Part of a small language model's weights.
Size: 9 layers, width 160, 2 heads of 64 (1 for keys and values), vocabulary 818, 2.78M parameters.
Each number is 500 + 40 x the weight over the matrix's rms, rounded and kept within 0 to 999. Layers, rows and columns count from 0. Numbers have three digits each.

# layer 2 attention key, 64x160, rms 0.0676, rows 6-35, columns 0-159
484534520525492474532490532516483450483496513458482525499480453503536562449482499524506464518512533557479481467559508397502570585485438409475483565487583414456421495504500540521482521516518517586520464540467467514519533555559457522537524518484524566507518523510547542510500494520508419539486520518590515515492519471562498468446536545549474587529524504488503499482542526538502434451509495452466444435540460451496526521498479480513429536480579494483446468451518587520539491527489459
526501552451470452496471531532551531486514509473488533479494497468499544469592540482524450485485539534468496451465543473511434523457487517494455524506483472485510503456546447512507414522463497480475471516491482505510500504528495529512549470471512479520548569492467465467546432500449513553526503538500468547437498544537526485509518458461537413572460491565438490477556529479487437475478483532504493449476537474509453517434488499460494490475525529530442543458553483542518553550523479
497498491569507499489511499471456512516448521504461507536489450539525518477493452495525488496469472448523485533525520490535601442503513492497528505513544478500485458494507583465528535482497462519539503502505489582470494473522511446517436474564515524538526475517552495484450532561519487473468478522437556482530508456490452473499502543530471541495543522521529523554489444531482536518538548513462541530489524542521531483536478528500487511504515450436480480443472500472491422465517524
494563513453457474470465548504476524498502563484507516460448437485500538468539511525501502499498560533482477473577563422481523523477479469462481547499544465488419526541542508538466502543559517548510435500448482549552566500530462488506477479480506522463504503512525547524506511501478512511483467489535519509524469539532548474413546542562468554539460584481480481528539473553522507459541467461448519442476418444526499501542494513479501530468531548533454485470534527500503484506485455
523499439494535486410542470467518513459508447509548550487475494529460481530480581522487576448613518503508566467455495573427449528520458517495466430494454508515534493417415444469511501469508531524533512559533547425421457526457538463459430547442513406462481467485513480533524557388520508519491494445503452431391524500463519490513480436475505509512450462443467467531490506510513528446434442484542490527512548477473471477499550442481460438507480524481525510503489518558505555512475430
480457489598513552456511477491499516566486480494468499543516478526485530471525499469516492520452444461495518537469493552526546507450470462480496476487535530530549432495471539470550513474520476554540523522511537516466451453462492480515476523520538493529530456513529426471472504511476478478490479483450483418501510485465450484505502497530477478504543479537500518557450467478424529500524533512498514535504561527512521469506547491514494443504539471491521496519451510503478431513522527
483489431435485510420517553443517575577512507490489527506481579534430487560546450509497524473494518437487514492450570513459480413585502528517490499487413559545551531437501513481499536523524543399534554461524536513423459463429560431507461523524511517499559466513490442486381499478460527496471443443428515508523538561458543514499480469494467499478507504521491623512425468513496553534477507518513581524480485547545487463574501512482448461481398533530514504547459456462441480503504562
489437526537489528454450507461503505575482507531470475497507499473463514514488508502516530515466447422478487499481485510539512451510449511502527448513533565539552435513456509474559511520484474460526532491472506523440475466513462513497462488571492478515508429508504502505472517513489475440499505466449465460505527507488490481502491500479506482515546537519517555513462469467524539484548521526504506546522547577466490492511499492501522452464466486507558521543498498518485460497515562
522486513556534560508500445460468471528473463508505466532500447486530493496487462451508451560474438523534515561450482562535519502477499477426532431497520506515517479508503493501544541491505443509494516481486505522434473502537531537511475497459489508474401445548554488487474495519513473483510496475471453444494479446479463465519501519501487503494553518497520480526515429508524527551491546491511461498488517526475530467479531432507516463527525469465504456506450518546486446513502520
526557489438508445471484596480439551494523591489531526470500488469572507463507495517506501509476517502494488499572574506564565470489516542519514556545532482443416552490498522562478502504519503480488435460487445537540538511482514534467436438513541561482520470469486503494478529542517546468527475498489514507580438542605569434465581566589496506472531623457461498531555470541525506499484516517445552461454464506535519467540496535482493557470475537501450523466511546510473470505461503
454561489485531490526558430586514438398470453529513514475513554577495507517501513500460516464548522585531554512457462499462433532539504490513502459473463497466466538503500463477464480510470528544466489549530513434555520475451562499503540538453501454506464549459507515534518460492547531583475516542555509538468475475450492497528465432479546510497418464466502440471520542534476438502457432469531425453524455453481492512435514467534505528493464503505458471482513496468483550509503426
430474439451482579428489501457509516547458463498433522496531577539421534493539472449457482497472485465440540493460511506515490508563458445518546500519474532563535477433431503470539518524506503452550574507487549531469430478443486521493428520539529495529578390512504421489436496543509498440527462458452459483476553554455525490490532454497479451578474496528508476501477473491518524461479529497577526538495559538481531406505490449469439390473443518512484503487514531534447475589540528
472491436454407455445518501529566505475485449548483584419504514430445469587462520508543495479454469528514557468485491482490460454590456467474489441649501571574522489442449466506563508522531482403498536496507472435463508411483500460470502521546488410480561463521475519506524490518489540496500478409504513520447487561418512439471507408484534508619421507494527556527489497496556513585509486502523477565566523538455437515476488437412500484520443586557535565471502470586435498482503495
462459480488467522478514457467553519554463485491527517521486507496468508498511469484500563508490460481521503499459490507490490459532494464476499451471489532505599482463496488442532532479520513512504552469475540515421459455524490482473512535508447468516468488537501558492493484465453483475452530478514513471455533480430469514514451478482486534549510483539497505509454477524507525462515495468540524531464486536512488515503552486459492451474488501530497470470465482545462535502506505
493511441507518450496557496527508501475494483539487482451565549463492519534490511520542465484463529530507572470513491466506472472546531501509518556488523516489459480475472535493524508564498486520483490515510450476503519462453536498514525484469480517478532536501466504464481518512578502495456454494493482548545453528476527523505554464535511522491490486478525553481520507540522468539480519532511480534497509491443519457464482503488546550474467526503483531481554527467505436519486517
460429477552434567423441521466540475645497460390469448547505444502502594507573432519450525483494549456506413446515574435573548480467449545537474505485499428568538503589528487475504462525464458462488618428421505617425438484601443463525533483520549530488524447535543460457390537524484522494516466518412505438534562536492519504488534490421519459624489491544401596475395474490472521455461506503546493512497523518594508522517498478482474426476524533529561472519525451426520421526555552
529549497508541421539515576525459503434556561431520459525442435557549482477424489559516448521495577524491455467585580380463536524418502525534528590529552465504402511564502511590474518566490502560574432472500413558566557549522490536581489410526518509455538570460528485544556486542577478519454440466516515531546482517605518495489608569509477498458592507501398526430551518478491443530473555567470413529483455453526580496522461551588565537550566478403535516481565568466576450453488465
517564477530486489509489474543475477502511505505485499453482478484497481539480536532501498482498539521494518489528512497492503512507508503473473516553489462511410513541492498521471471531503475477465483511542459489530548517509516479519518490486532508470510499476523512505475512513533510541483489532473493523527441516520535474490512506494512503505481506494495513495506496485509478501501479511471483505562448485499525538501473473537511535501468543467514526497479482470515507500472471
557469511492482443470513542487533546451556562533507534476471489484480412517498526533557550487497479388517472548546484513468533453461524467503512511546511521464497513521500467506539527439488530516547435481507514510516499506513460410465497474553459435504524512539460571512525516502451485491485518414538570539474500471503448484461459573494461586410520529504507531508510469548499541471568539456428521590479486527576492498537489529496503548553516450501530545441455517525478527444456517
585539483507543442527567502543519514412509530570508462442474506488511491501473559580519481459559497515536494507473503495467472445511540481472504446563533562527458523490520476502454491573465436481467448519469475434479550486512517554530505441481482458475446537502501498556500480489514500508437546482576463545480433514498533499512494449490534541466483508460533530480578471510563474530559501534475473512498490521466499522435478472484557587541477516473508551527496478485538489469416474
511501484516519535572542478476486553486476528549530495507492517398457485439437568575500526503505483451478553491521474556457504471468456489445538475466559519459550489490463523562462504515508536545490466515515528456518551542470466466464510509487436470454419468475497560473507553428488431466487534509549411471509450452525504501466464496524512517446558565477520463497527496469504534440593465515511495537496458534400565486521557508601539501491541492436541551561515533560540484547416501
512543492497530569479492479481472487500536486503481482471487571463541535478536534452455430490470506559442451498526529495504534520500515483474481562462518445468452507471526524516434473546550479494486434549531475471560511522505519627545525491445530524485500485458507466442497514504529498502584482535463460501502472532471539490502502470516498443546474485499486529484548502465508487494467516522486498443542530495497550469508521500543515493435460504496471484468516492446506539577491446
567612483524483533526491472533461541468508536529492542445497521433516437567440534470519391511463512544423478525570561507439533481457561460448477610588490447534368504519537520549483442518524444461506408502598425513554573564517522539565488442534596473483545520463538477510508548514578469498523487509452479539546429533561559478463532538539442468485523546496541505524552483479541480569458512474425527434533467533491493518524484497571539558539536514424526564437453491513507487494460478
534534494531489466488475486517516500527531522526502477429475477478531500546531517497511472489496520530514479487504505506513532491532523504460474475532524505491418485463507525472464476501496450506456508521506458494465523493523537502503488484481529515494511495506495507497483532515488518511491505506453486508503469518512529505517488496519493502524468497492488531504536475482519491509486487525463500481511483495505496533490493470478514548494453541506497512484484493488489476498485506
477442479482473581490461461459475469557474475508530503592520545517479528526517429479504512528479493458488511500464453519518466488539503501493505530437455520502610500497492525505556540433519549498524537464494556486510438469492503469442531564506448509524491447537507489467525496511506473485471481497450512457528519484463488528492464496502492433509490483504503472526443515458477536544472480466559520494500502526509450512525562499470485427498503509529538453522517441527450525519560562
455467503494466530489485495520521495488479472506502526522558495483470455491478528536491534492495493469500514488518485506493489485482488507501519514514491508517551488519462499500559501482492494494546525475544521499520462492486450478440468505531514473479510482526489523515503511483493473464498486496510531508498495486510467461466480518505509527494518535496488483542450530523469528478527517450503503533503484553491500463524506505494489461466527479526508526496469516564489495468484496
453524479540536544547488444567504447574550487535478435427536547411482491578449469483443505533483504515487499472491469562518504548527510503507504430470464509458493449504487542449478498479525504489466545511529495532474522519478555471474516540490522515512472471458497476483414533493495532470507523486450437472539511508484523507537479504561465470495523455572508477478567502483436481482463468512534510497517496500456541552525497503526506481476409480498527486474501472452437537453493484
462430453490491563471469459504508474467469448487494472531515495488475506499471500534423592472495514476544525502494451510517473495537463510528557483475510475494569510502454493468569495461479481513508544495486517533482459476499460489437481472494486508499492469495503518500495507496501498460527488537525536470485512492510477419489464495482519537531491535475495537527461534527469549425510517506551519546484525567479497510483539512464484492440492494511536523495544466555493493506498538
483523513502538500553560555493544548523548565517506490537531531584489547520488428496552451526513530428488469511478556513431460572451559487481559527454512612540494464506547518474478521535481501527549490470490549542500508445498540507630476492535513479531475559522496432531441408523521459549402483444538469546491518519460527590527540511531418481472541422532560460451545460497457440517469508489498465440468492466536438519498475505498498532569558444419467475463490509406456551472504527
456441424511477527534471514504490514513464469522469487512541469478499500534436475484530492505498593497450492452539493508515500539480497477573550566522471514576476474554412528529517498482468504503493503509507512495547465498510461571449464515576507489511601469493536426535517490571576475467483443557483503528565508524578522434440546538536475459477543522501499449515481530449506457519457460489515485514487551534428414515484503522499446508475524493462538482495547519553480475554542543
# layer 2 attention query, 128x160, rms 0.0727, rows 7-35,71-99, columns 0-159
496461539511497528498503568519490492512521512476518526506520502496460478518498492532490487478535482514508506528470495493503509508493483554479524484472511501455521510523528498435549514485505525537542528453483499515437486459543441489515482497514498479500469500516499520506509531546535535482511518435468473510519524537498518582486418531512478523464503508496528505493469496518515542487534476470552525539496484499506459470520503517480470476485503486490541521545513469500493478500513526
529504463498511492501505428502469492501506483507515485469489497490518496511517514441523501550439503489465494488561498479472497472491484485481495522469472483513473521499493532521480492508527519461470488538488492453524512513492527498516534480474516489465530529546500464486516547468537479519500485578521544533491501476504523482509500492506534479542485502454507483495508507514496491514460510523472458470487530498442498512485506490502543537516504500504477490489474474475461489480476447
499491494487511463489484458444528502499479407464398473487529491477518438500519449500428576528502526486474494526476463469553474492527543496481449495499486485495503536542483487593485601536524514468510501471464494480514492485528505482489526525457484541554519531504509451446524504477469516527515470508512492516461525390471359506495466492516526503535464498493500475430493544425527450508464464533531487511578568458489464511404533481434523463579505526515493454583539459482503469546535454
489500485551460523452476559524508508483487529528520469547558520531492507503522491575482474479501485471567513533484540569516511471553519458452559513505505484556544473491520502484479493492463501584515484501569479521542543468497495471515485469531503589487492485475486522482478494568469479494456545499465477452526553494486471528498489481509498530521521485482545555535512465529489493500533481503523506550572482502476529495522500511542480542523490498520478528493478502487530530559491554
502489497476424476536508492526472527527532548477508430495491498480512519522469552521519490487455479492515473522557524495505525433500481490511533526476484438523478455482465538492504450474516503466447496510518523534484561523524447506519516467527494501482473475514496551508479574545551501483503456494502518550614497541491588478502487481442497485474535578471470528506456527556549548439529586501453497500444469513499486507568456536517541538510504506477501504549475500486490501460488507
455467502568488539502497544553486525484453487484476455527490508504440519559479529568514524475509469485559496514504512555520499468511480481478572488498510484518521492516466514499511475499492498535519538504530436545503555475520425518501482483570519519497482492456491532510485544567508440449465528499467462477547524544514516543464478517490505503488517515502523507511457488577491555458576499509516526510553504516444512500521463554539502552498495500533520587517475452572529452527457561
474497488515478504549484476572397535461498501507492512494484494403564558562482548528527508452428455509534514480544516525494496488471443468503528518501455444468509406502461534443543415465482492553496521517580471517489510563467492489538530529525514493461452475464500546502473559503540482523516508569558499531535521581517578503503535469492493540503506489505512519499452520610474544481456551475515540505476461553461507502598454497542501525477507474476544522461486449538533543468479467
481555495501488524534475471544511499460553547575529498473505541528549560486491508513493464500448546508465514480547479491458492539483533462474465544512498495522483553491515566519463485498590531530483483549530488475534576457444543477495506450498534540501490524477497506524526479516515540534488447524523478511576485551503540488422513450557551478548464518448483555484520497526476491516543532475488483545476486463485478435484571547515535542466483532551509472494501516494523525528483472
517501482502463489512452458493528440508496420432457506443484533467523451544519520466503519541473533509470444503537458455536502532517476501461483496470493443431459541541472492596511556492549536461528525514485493446521496504588462491492537500500464513539555558520499471455569548516509518523450426476515514541501554476525509476449416539448551438557436491487490499453545561471542479460496490533509472486544537466515460464451522494465475463506497562578521458535470469536445502548525500
530527528464570482520546546463557473484485587547525538525492509599484417443499512493492469540604526493556517476433493499464526548522515583544507494541561516488510499557573479458520513481456527474524498471503494442503418494472572470479430474493506502507525494489508474528477405427470521526536513468478481438404491466508446517557498479518490504473472407518546409530580458383512487528484421516488489472478490512553507536478513493559448525520485451401473461478531570515506541548490481
469512470517522562523483501500505515493461480526506499540585540474457494533485473505480499441471466434572532519535525559471441477524547462422549554445525482541517500462496555473541490416546499519524549487524483560483546480460507508497453479537488578465438499475467508491472519513554473458459523551461484462567488492461527513479540528569479540518550541525517523562471450559501517478562486468509524511536503535430500521496504472537512539457480444520513500483522459591526498518441530
509456461520475541482508506528555471524513491443523464550540518463461430508513493484516421510504439486511519497522553557533544423454556491501517563506508470444524458456549538460542445399483499531520530513511457538482481494505449577512448438535459536495466493504521525529519547546581476446510568544489505478468529491510520553525479523522429553501486515568506451554447497540438566427477513499510579466489543566463539503546522623496521541460479413475478575456538482559530462494447521
463470532488464564478479515501427546497472542552554485536521520513485555539535499512547465517431444451575507568502522552515502481498504499472590570546508521566542407498487483484506454460484475565505506512546511569566536501443492469535415457527500578470470459488494539474450470550491467455505544545457505441552501536522498479502561457538444552509592540531496504553464427543481535488504540477516525534504463535489585504532464483558526516474466452511522568477513522489539542512468562
507461473508502488528497492452553498564512485409442433480513533467472433472552470455490491551482498504463474513470542495544536453534534501531491470481507422429467526503479534514512569519474512505516492495466485492457526519558475563500501458494475568576537493530495543473488577542551471455514454454447500494491468496495462559540482563486478504503476517587519458493494522486479460398430535563481499518496540509508522469516514589443450485478490468538508491484512471534481431509502522
469465535438471494404501525448494507503446508508457571510499505428491411521540502485548570495502462478499446488504504486529498495457502507442546534493518520573560492447444422522541510499482487533499549500461519520461460541520437491472470436511427530457475489559489484428506558479559494436533509461476532492505515482523498547531529476493428537561556563513510510535485476514542486464427515521476495537529557548495497501479523461483509515514564452515469535501529465556475426527463537
533522493479510513525493480513499495503537460479444509439472489449532511505515429516477544499484546534502481509508477430493479517534499508512469531471420483552445577522453507579492584520501497460501484506460533450495493527512539512495542575434501490537582533514508498449512517499430571521536442518511508528518467481441495469486502509478531444491444484465500556478504541504501443546489490554485413496537520422515442521433498411459451472527507505536524413500488480472404492507501478
544494490500549440473528515493547471507571467498461506455459514531523440479507497434450487523595569582432489449489487455511556571480549488519441490514506520442429543513515472515454544564509484479490503536463485427499440498554509551483526495457554446521563560527511465512549477490528528511528500436528517537404518501528495515493478527487519458487438427504477499431581544442550482469430477539475438515471552460515428505479505541430481493562482521476464460533505522477457517507514466
490487503528460501532478490576462456483528514528489449467549435503490663566414483557520531459488540488486515498542539491518466450508499442461503517514430543564467473479470554524492439484498473512479543508491513549511563488523448525477540585516544428510503504488476489543485466556471498493484538569518494576553536563498532454462498514493509468487509506503506568502424528568481510521604521489531491507555487519444497563513442415513472470524557544528508514482496490510465536514451531
506534466541503516570516524538517498490562456476480472458435485540518524488458491452506462552489566540518516468504497493471511507511502451547478501464510451459449501506488556511465516532517495523537493560511470494517538484537518542523505475458527465523528514447491557535515472510398524552504481510554511509473497525504516442486484506526553501489466481498452562443519559486536508513469479522492474477470490449559455497513482587514448482482450499497494471478481555505508553469534484
512493477495475590544474524580490478445535464511536440499530562542496536479498550469504494457511513458582579522494546508469506511530476488542506512543468510506478511505444576447484507449550530465551488606545501481547476484535535510530527571528534557509519493460439502470474495518464490517479486577475492464509491464510398446469478517538543509487450524430525510506537501527520494487535525537466473525570543462509464485517460559549460504475455504523498460513508540478490529490510444
507527453507561517531551423465500447503525442491539454495480569564521462555492487500452521484430507520562476559476475488435501493544486498491468519456489452481478567526522529471498568447551464484541475511472502452468492475502624511549587467452476540536495519453469493482531508495560507558418448509534535493541499393455463515509432506489540473511443447478468543492542486473541459550461477473498456507529525481515483487443566473461470452503471529500544386502508454513462547497530472
529542456484598490520537507521507478473541478516519503451481535567527494535442480548459494487517544560507543480512488452422509538530513471524448532506443534522439569525514539515478556491569515454492484520488495442497500490516571485504546531447550479534558555516480509505506461489516510556448498527555547549487509443472463491483453500527551494468447451453479555456511526491540461535537491495482404493566506437532450481454504424492450521534492538462468406529449512502432532528487419
531548478538497431527525468503545458521529492476438438476494459475528513514517415470480469555516580587408452477525502488483496528500556475494450502501514464428429551482543494483415515543484427483450491545436463478482545511570507574497544482461549471532530531489506495525538505495544535528511506414516535584509526529494584520487420516478510441512443487492441493467544572464491465444464483513471472463467495459518488545506520599416519522527479555521507488451532455465483496487529534
496482529482498512476512488462492515491519546480534512528513515526480433500564495476503506510496457487539468522491480555544527493519482536486544474476542492478520478522498450475521509473449520481517516464484515513461482503475485493505451483509493548471448487494552507517464549491514495464514505439493483449492548494522492528529529513486450529481537530562518449527512442475466509466483445508515547528447472551500536516523520515502534514497501489514486539472535496502524473513491531
492504495529428566494476498534427500470456515448561491546562534520483556503520508522539529416525466474521563548492488511512499516450483509448518514557479479542518482529500515500543389411469498523474557472549492568558463497479446456482478572580473522477446497574538518511477474513558445497394518569459473447502493486503475445480484475532481492456504495520554489532429481538416514420581539518498527485588489491478521512511495424553449531483508508543511534489531519540475536505440479
480488510514526506559527523446530548514519545520414447540568534512495495507517446515483434512506533517498526558523482566531502560570527513558493491519509526456438465576527462423486506482482427514471439510536496456496503532617580540486516502504542572563517463431460507541503457535567464486530515415503512483520465583486476518503500500549409457518510483516466468488553454486467464416494479516500449483545457486540517525563523545487542538500483485407567469496554464493487522471485579
475524531526448544483520497509481521511474547483504494504494513492488493470536522480539530461509466475469463508535502514537512519487495534472510453476526476475510504500473525486512462514473513562534545521534485529486495531465446506506455491543502513474483473496542494508480509473555463489492461476453460466545503518509496506509546533509504504493530525517520470537449498511449536485489508494504557535463448555500545530539488571514530482439505503554523542470560531536536496479518489
522479546475496460489480513491495487490492469530525536484500488467506479484573505535500491501448481509535460489457485481458467438556525514514573543457467541524531484541515468490575546542390502454470435449480564462445489514459499480491504425465507474467511471484506486495505501490451571462599533561501532496466503546517507538535587478457491491500512476501478484496491442472515510530439449499506498543375532535477490487470509489471508513521478465484526557540463484511504485497496556
451555519461501531442504501469459548487464525497525560517494540505544438511534491483489550475512481487550515520527507506508503527514471537491514472455522461526511531543491510528536536471526543472516537453518500515457487597483506429519424503488525558454434505521551530440483558449544526512518477495483470431544507462477511510489537536530511507503538538546481481530474477508483512473530475547517501533481437516537511486500502448545500529452496498503510490481499499528518477510468432
457499474510434467478528546556457531496499522562506536514490484478489492505547488544531466475582494483538534531484506451496518483486487543470531509547492488476509472464449547443499475425574572516528496464515532552543473500513448562504486514546524469499479481497517540536447523495518537469526538467464563499506515539515540548428485510479461502486485593436562499512429503520459542487443447501510529493578507537397562488549509535509512514463501471485464543469547479510478428526433478
545466496484500476505419487495498416523483445481479480509442474456523523490543506470509486527523524521427450494463539479530409496466541518501500534462436510553510521527505501540482522518509442431446481554511524435515488547577502484442561524476471481483522507504537470476550508425476515531531480553536533525514469488432502504541487462437470460506473498462499446501504517502557500522505506446483475488487527511560461502508549511424522454548562554524572498536505419508484566477519488
577505543527546504561534462466576520549571507484452503434527344540537504542486454521465482529481533560453454483485433459448511447459500560489351445481428501515435562545513486587401610551546531574433485542425477455473508454489540527507596513374465517574533559528508460442478501542455548547546423495514470590466495439490461499508471531480559592416499452525591543432496519403503416482492509485475455489496577445514381526405479466468532488581463497527455429575463553457497497572530498
465527469502482564486562476479507515457468511488534444522540540489526485487480496452490483471445441468531533579526507519492566552547468427488556494546535468526514494504504598509527484453455492554542487497541477546532530479470502481533459448553494503415488489504503529520466451574541427475456518498444472434538502469518483535504485501531485540486513485462466523499499480540448515474545509533535522539567393509447578494526509493609493524510511446490448509480466540485576472486498488
495508458446462460476451452515451483431397483508535491566427637450522494488528594461500503509570469467496515506478539460524440511508487484451571557484481434549585478533523529429534417467505448439516467518588516503546541578540501404544466444524492487423433479478492476545614466425481505532434559511512484419503525519460537526515466418521525462602505535375426520520451493523552531549456478482462533414536446566584525454560585524529509532467498565531619533532440418511503579459511483
524468518529493530479485470458474518460514436526545450564535491467525486482535484497472454447538469454552510553489480499491470480469583490491538533486554413515549508469511517493522485444495497471452491473517441533489466456514545545493523475527477506491453470501514510487460515552503496469521539507456441488471531452489531515522442434510514480511516515430554498543448451462520530532508497537542539459602558557421497533426571521518566544448502468485492507540540463516578511526478530
559486499469483466459481411449517519439456497484497487600441512480498519439546521477516468505480467467547539555468535547550490507508547492558573570490465482488574523452588493452558489488509434518514459480554498520541518558544514439531503520444484534482473454483464494521526553517570548504455479497553490462537510535493516561501480430554505469565514476437442500585474459546486579531458507480494589414469473567564539448541543578446456501482488523481583520536432412496518530452443513
456491402501448478535423460545454432463431508542428435532489519463485509494479579488472537472541553501449555505495484506520475603503491377470519611508480457534537476473492556459477459475512421498453537616613483514539530558433459455521472448619541512428489455434544487522569486466548485485399549572537492412508514512490503552446530470532454479573431460439460502545471537496429544461520513503481555533509489553499525441583532571529551489443499498581554574493449492473518564416502448
532485504514521478540448464529531476531544455455406499435500434453551501519511518505459522512524570518448445444509477440451465431397557548458438523485459474538454552536474509507452528541563538473407494555458507455484481520521487500472548533462511477581546572507549470463532482436460558534554455555480530548482527489455507509475474558456517506452466500506602482459463517415499452473434478430450478508478584497543401537472499503423526501501499527519545485537485496453474565555521501
434537557524538510520578555471499454530535530481470525398531522564484448502435458468480528501427530498507453469561483475467581509544498510546472491493494555511412455551468521544495542479475524465547479467450496482443520464490495516486526421548525564567525522510471503507424507495409383488486519504507546484449519451531406468519569589494457592408525506626444508389567484519563412528531524511470437547483413417518480584493415392522409442553506440467408418421537612563451471492562500
563461490486518512454467452459474476463457471491517487542485570417525460512522486507480498430511482493506474540480468491474478463451588480517579578525506451510527530523490537522507537418509449469490478479539487499519502537505517478525475473504470527529503476509489478471501493553518504480509500535524483477481479463520546505482504508563502470503502518433495504568452499499531498508498510538455531474566561540482484542502549508478510546488529512521571532543497457517573515551445500
475454422579457506455516493493460451562506484532493450464491510415489456487517458486445511437545542470499415520487472505445509480435598501583505524462469471470476506501459456603409532439529513498485562546446502540532436500520466495487540481508519603556518531507556490462508484616546534414523440527550487503498523442494528502427572489501534507458521522513481495503511469491529507502530475553464499491503554517481502546497437512475475414522524428554486489481539541455556519573572476
475491509483478542456504496498491516442474509531550464562483526539474523490552535469541464455502444454542525565492476521486474547509500492501593537518519540461569450488507498490533433509455471510506486510566509512520512493499486499541500483531509492447473443483466473495505493537519471450533495467492486488491488497487524499534468428532509454506483483482476466549493464522468548550539561541519535500576510537450589491537480555555542504474486464477503536495534506498538482474511510
454544420533562508569478495522488452462505445470481464440501562439526439478484552519484522494515559505509383456495446480417520506539572484516541485474500480487425503541414503476459537473524521426486460584526499468527532548491468478517538534538521538512520510448468502560554459462501462488425499465586539482439529490471479481495450542491528568488454505566483471471565534475499411449433472473436461505477479444508450517499557425493469498501511480550503486483536536470497628508479436
531484585437552473393644512428531568509549514535605538547398511516533425583565474552456447434635434494536505489452555501547516438447513550472465501490543458459532503528534496509521579427565511430499474473458526529544450475487530500513493504450407490515452516489479494431553560483592542553609513446508473494514538440515500586481460475516531498493528518385547468533489497454532521481462491499504536521527529531484486514478593544466523565463527549481519494523518483522541489547445488
511516533420500478555402513520528498480444460456464502489525528498505514525472464544524537549507515507501537490462520489534501532509488507539506514556484495523491595443497440509506537519513508506540473501470524493480480529538480477511457552466498521497569512536509532523524479458450535534481495521494535533449509513489474498471503529475467521543471518486500490507510543517484487455485500463486493491465487468546437475479506519431488495540542532540498513500483482498442467475483485
495500489503530438471519535517525460518548561490539529408485468485560444561474506531459516498552532542445431458481495454513529470453542492486415512446479505460449509508517503542408613458513553508465532577419491513534507480480494514517522522437446523562512593539540514436532515504464561512493466549561508542495505455472463526488528548549503566457486443492543555459513524472486459492472465446413525530511494456565426502463497411468491493573467501560480482478459521432453522551477455
521510496498326477578415502565453528499472458508449449513563486462434560461509514531546591594522514509474503512500545526599446455521462525526552476575477465581566599479517424579460402539470474456485535438462500485487538631613471472434497487533544477417452473544570460466451436528428560461505542504404488481504502593479572449498515463397451401584508561508478574512444458532502550563602550493601460464481537533510583477510492617512546500516548543444481560562433410460444463519515540
454518462495464509563444515559463473471513440488501474482536472487445520467478507476505477562470540526520486474473447526430477536530565494593459510485488464472484538446468467524474463530582549541504511562543478513508506480523451511494570526550544531483525497490512522558450467487398440484441487502507547546485514508477451460435480526438474570474445517523527502447544496493449498467452495502507530545440500468520469492548483557471552462521473466508497494444502506458466540429557475
491492502457408540547346540555547505445361480548506477555534563482513517389547529390410539507480457415514527613464456544495466497441512453522549507476440462463556495446507537429486484491378484495559489562492506522507493497493511513546447502493548587517494465532520479505503432555433597488466493547490496466523523475451444459544404482497463421551490430516510454543516400537464486461520495508471496501500543524469477499547524543575492430473341438568535472545462536436496513480491557
446494489504525511509539503478527501501486541449484542505480461476531488517473545512518448473509503475479494479497511472441521497455492493462463566482476457542496475531530549462459520462531517526513462554552471552496534486460489469569489519528512521518528495466497494515513520455470429553429514518527504509485490442468459505442511525538475567482478483462596551493510524494524473498443509458433556491486507528491453527513522460485508530518485473526498479451492544572489519532511468
482498457496465507503461490542489464509447507486499498501505486474497511496478513510498530534521516502455525507477527460496460507453467504469471579486447480530510523478540525512445487494544505522480523574525515494511490509500481503527521501509526505479532508527537492504519480469474501522440495582510516526491501475446483505440504479531473504512470471453535540492460509506500528464510487444455500489496513492536478490530519476481516499517480493566522518502443497498465528508500461
539484454495550475489538485513513461538595522476540493424504388489538443618438522544487433486515564589441431457494483460468558452487545501484412458513482488464421534511498462558427570539573538572450510591481448494562516502494432489512544493472505461515553596490539534478531525459497532515509462467547504606486519499511483506496513583443535621425452485512582563454491612446466464541451477456448538535492488457577430513515499504497547490573557521525490496467471496398455541481542455
500511509508553496472559522489484503494525517511566484507490523543503475501530496496493488460524485520537497468494490495480526532526510512510529457488553535443480485503490496463503535495481504491506519511496470496523493462492514499555499472468472518518472507508487500485499498519559502495535474439522500509495517473535515507558504512527528495498508495496501484503529487504498480493497486560497509500540489514489501536497512483524492549494499488473471499464537520471539468537494505
567467487480462519494491396464462498440450484575467466576520571535470538450559457450527579491507451458529582596479504542563482531549489485459559526536422501540576496483550527462544471492442433464472517481493589541505450537505588553483471497484469549495450440543547513523526440541527543461518529552472398398486494518495528554514515376555501418567530477465422459566475368459538542521537512509516467501538520537479562483479503479526495540513433506462530521558460493529505498541437551
516518517517552556442510522466527463457471541494592530460420538526613515522499488518442525469439495504509458568511477478485545488482519467486523557482592438485442540549539522538455555485398450570530494489436477463522543471466521457522465428480495526499491551527539551455572496466564486508396473495540553462467488511454534463562506516525557495493423478491516589518472524518533496538507542511460520477564448440660417539513516385543473528515483472442514436485502516477465549506538492
549505578434509461490528488436482525445527515573559510514493532478486417466557509520509469481553450528531531513473495489566562528574562514511493440550557530458503544474506478479520541474462486470498462469467506488538526532485518496514454490510465549531495470552515580504507502498527506495520503416475487465492532456539475552555538500508521514522528515490411469549562488458516474534510546542478498501517471496515555484521494502489523566508523538459448515521500515498535461513500513
461534469575511495544496499606427462491501440416535490489557476566484619530420499505487557577399540577541527414538443487462406565572496604551582535470479497527475497477496455511509398536553482502449543473541484423495455477536500475420585427530501440370495473487522409539440448517460418541498533531480540492472448591495554394565467471488524443543455501586443503434522491558488481467523453481625409435467505472533554500508476508515543548474528508463508498435511502569475558466499434
582518526433606466478414444471485462480497503517526527511472542476462457495565472535489519513467463571511548484438522442523530520518540547537514465521432556443483613415541458449534591486548497495496512524471573450556447542490549495539494480393466535521513508593539541507525505473519571522472471500542536487451515483516502542548556528530539516554470477488441418522502501489470498454491456507469498464505475477580502502508565473429486555497488554506486517538449500484513502526471460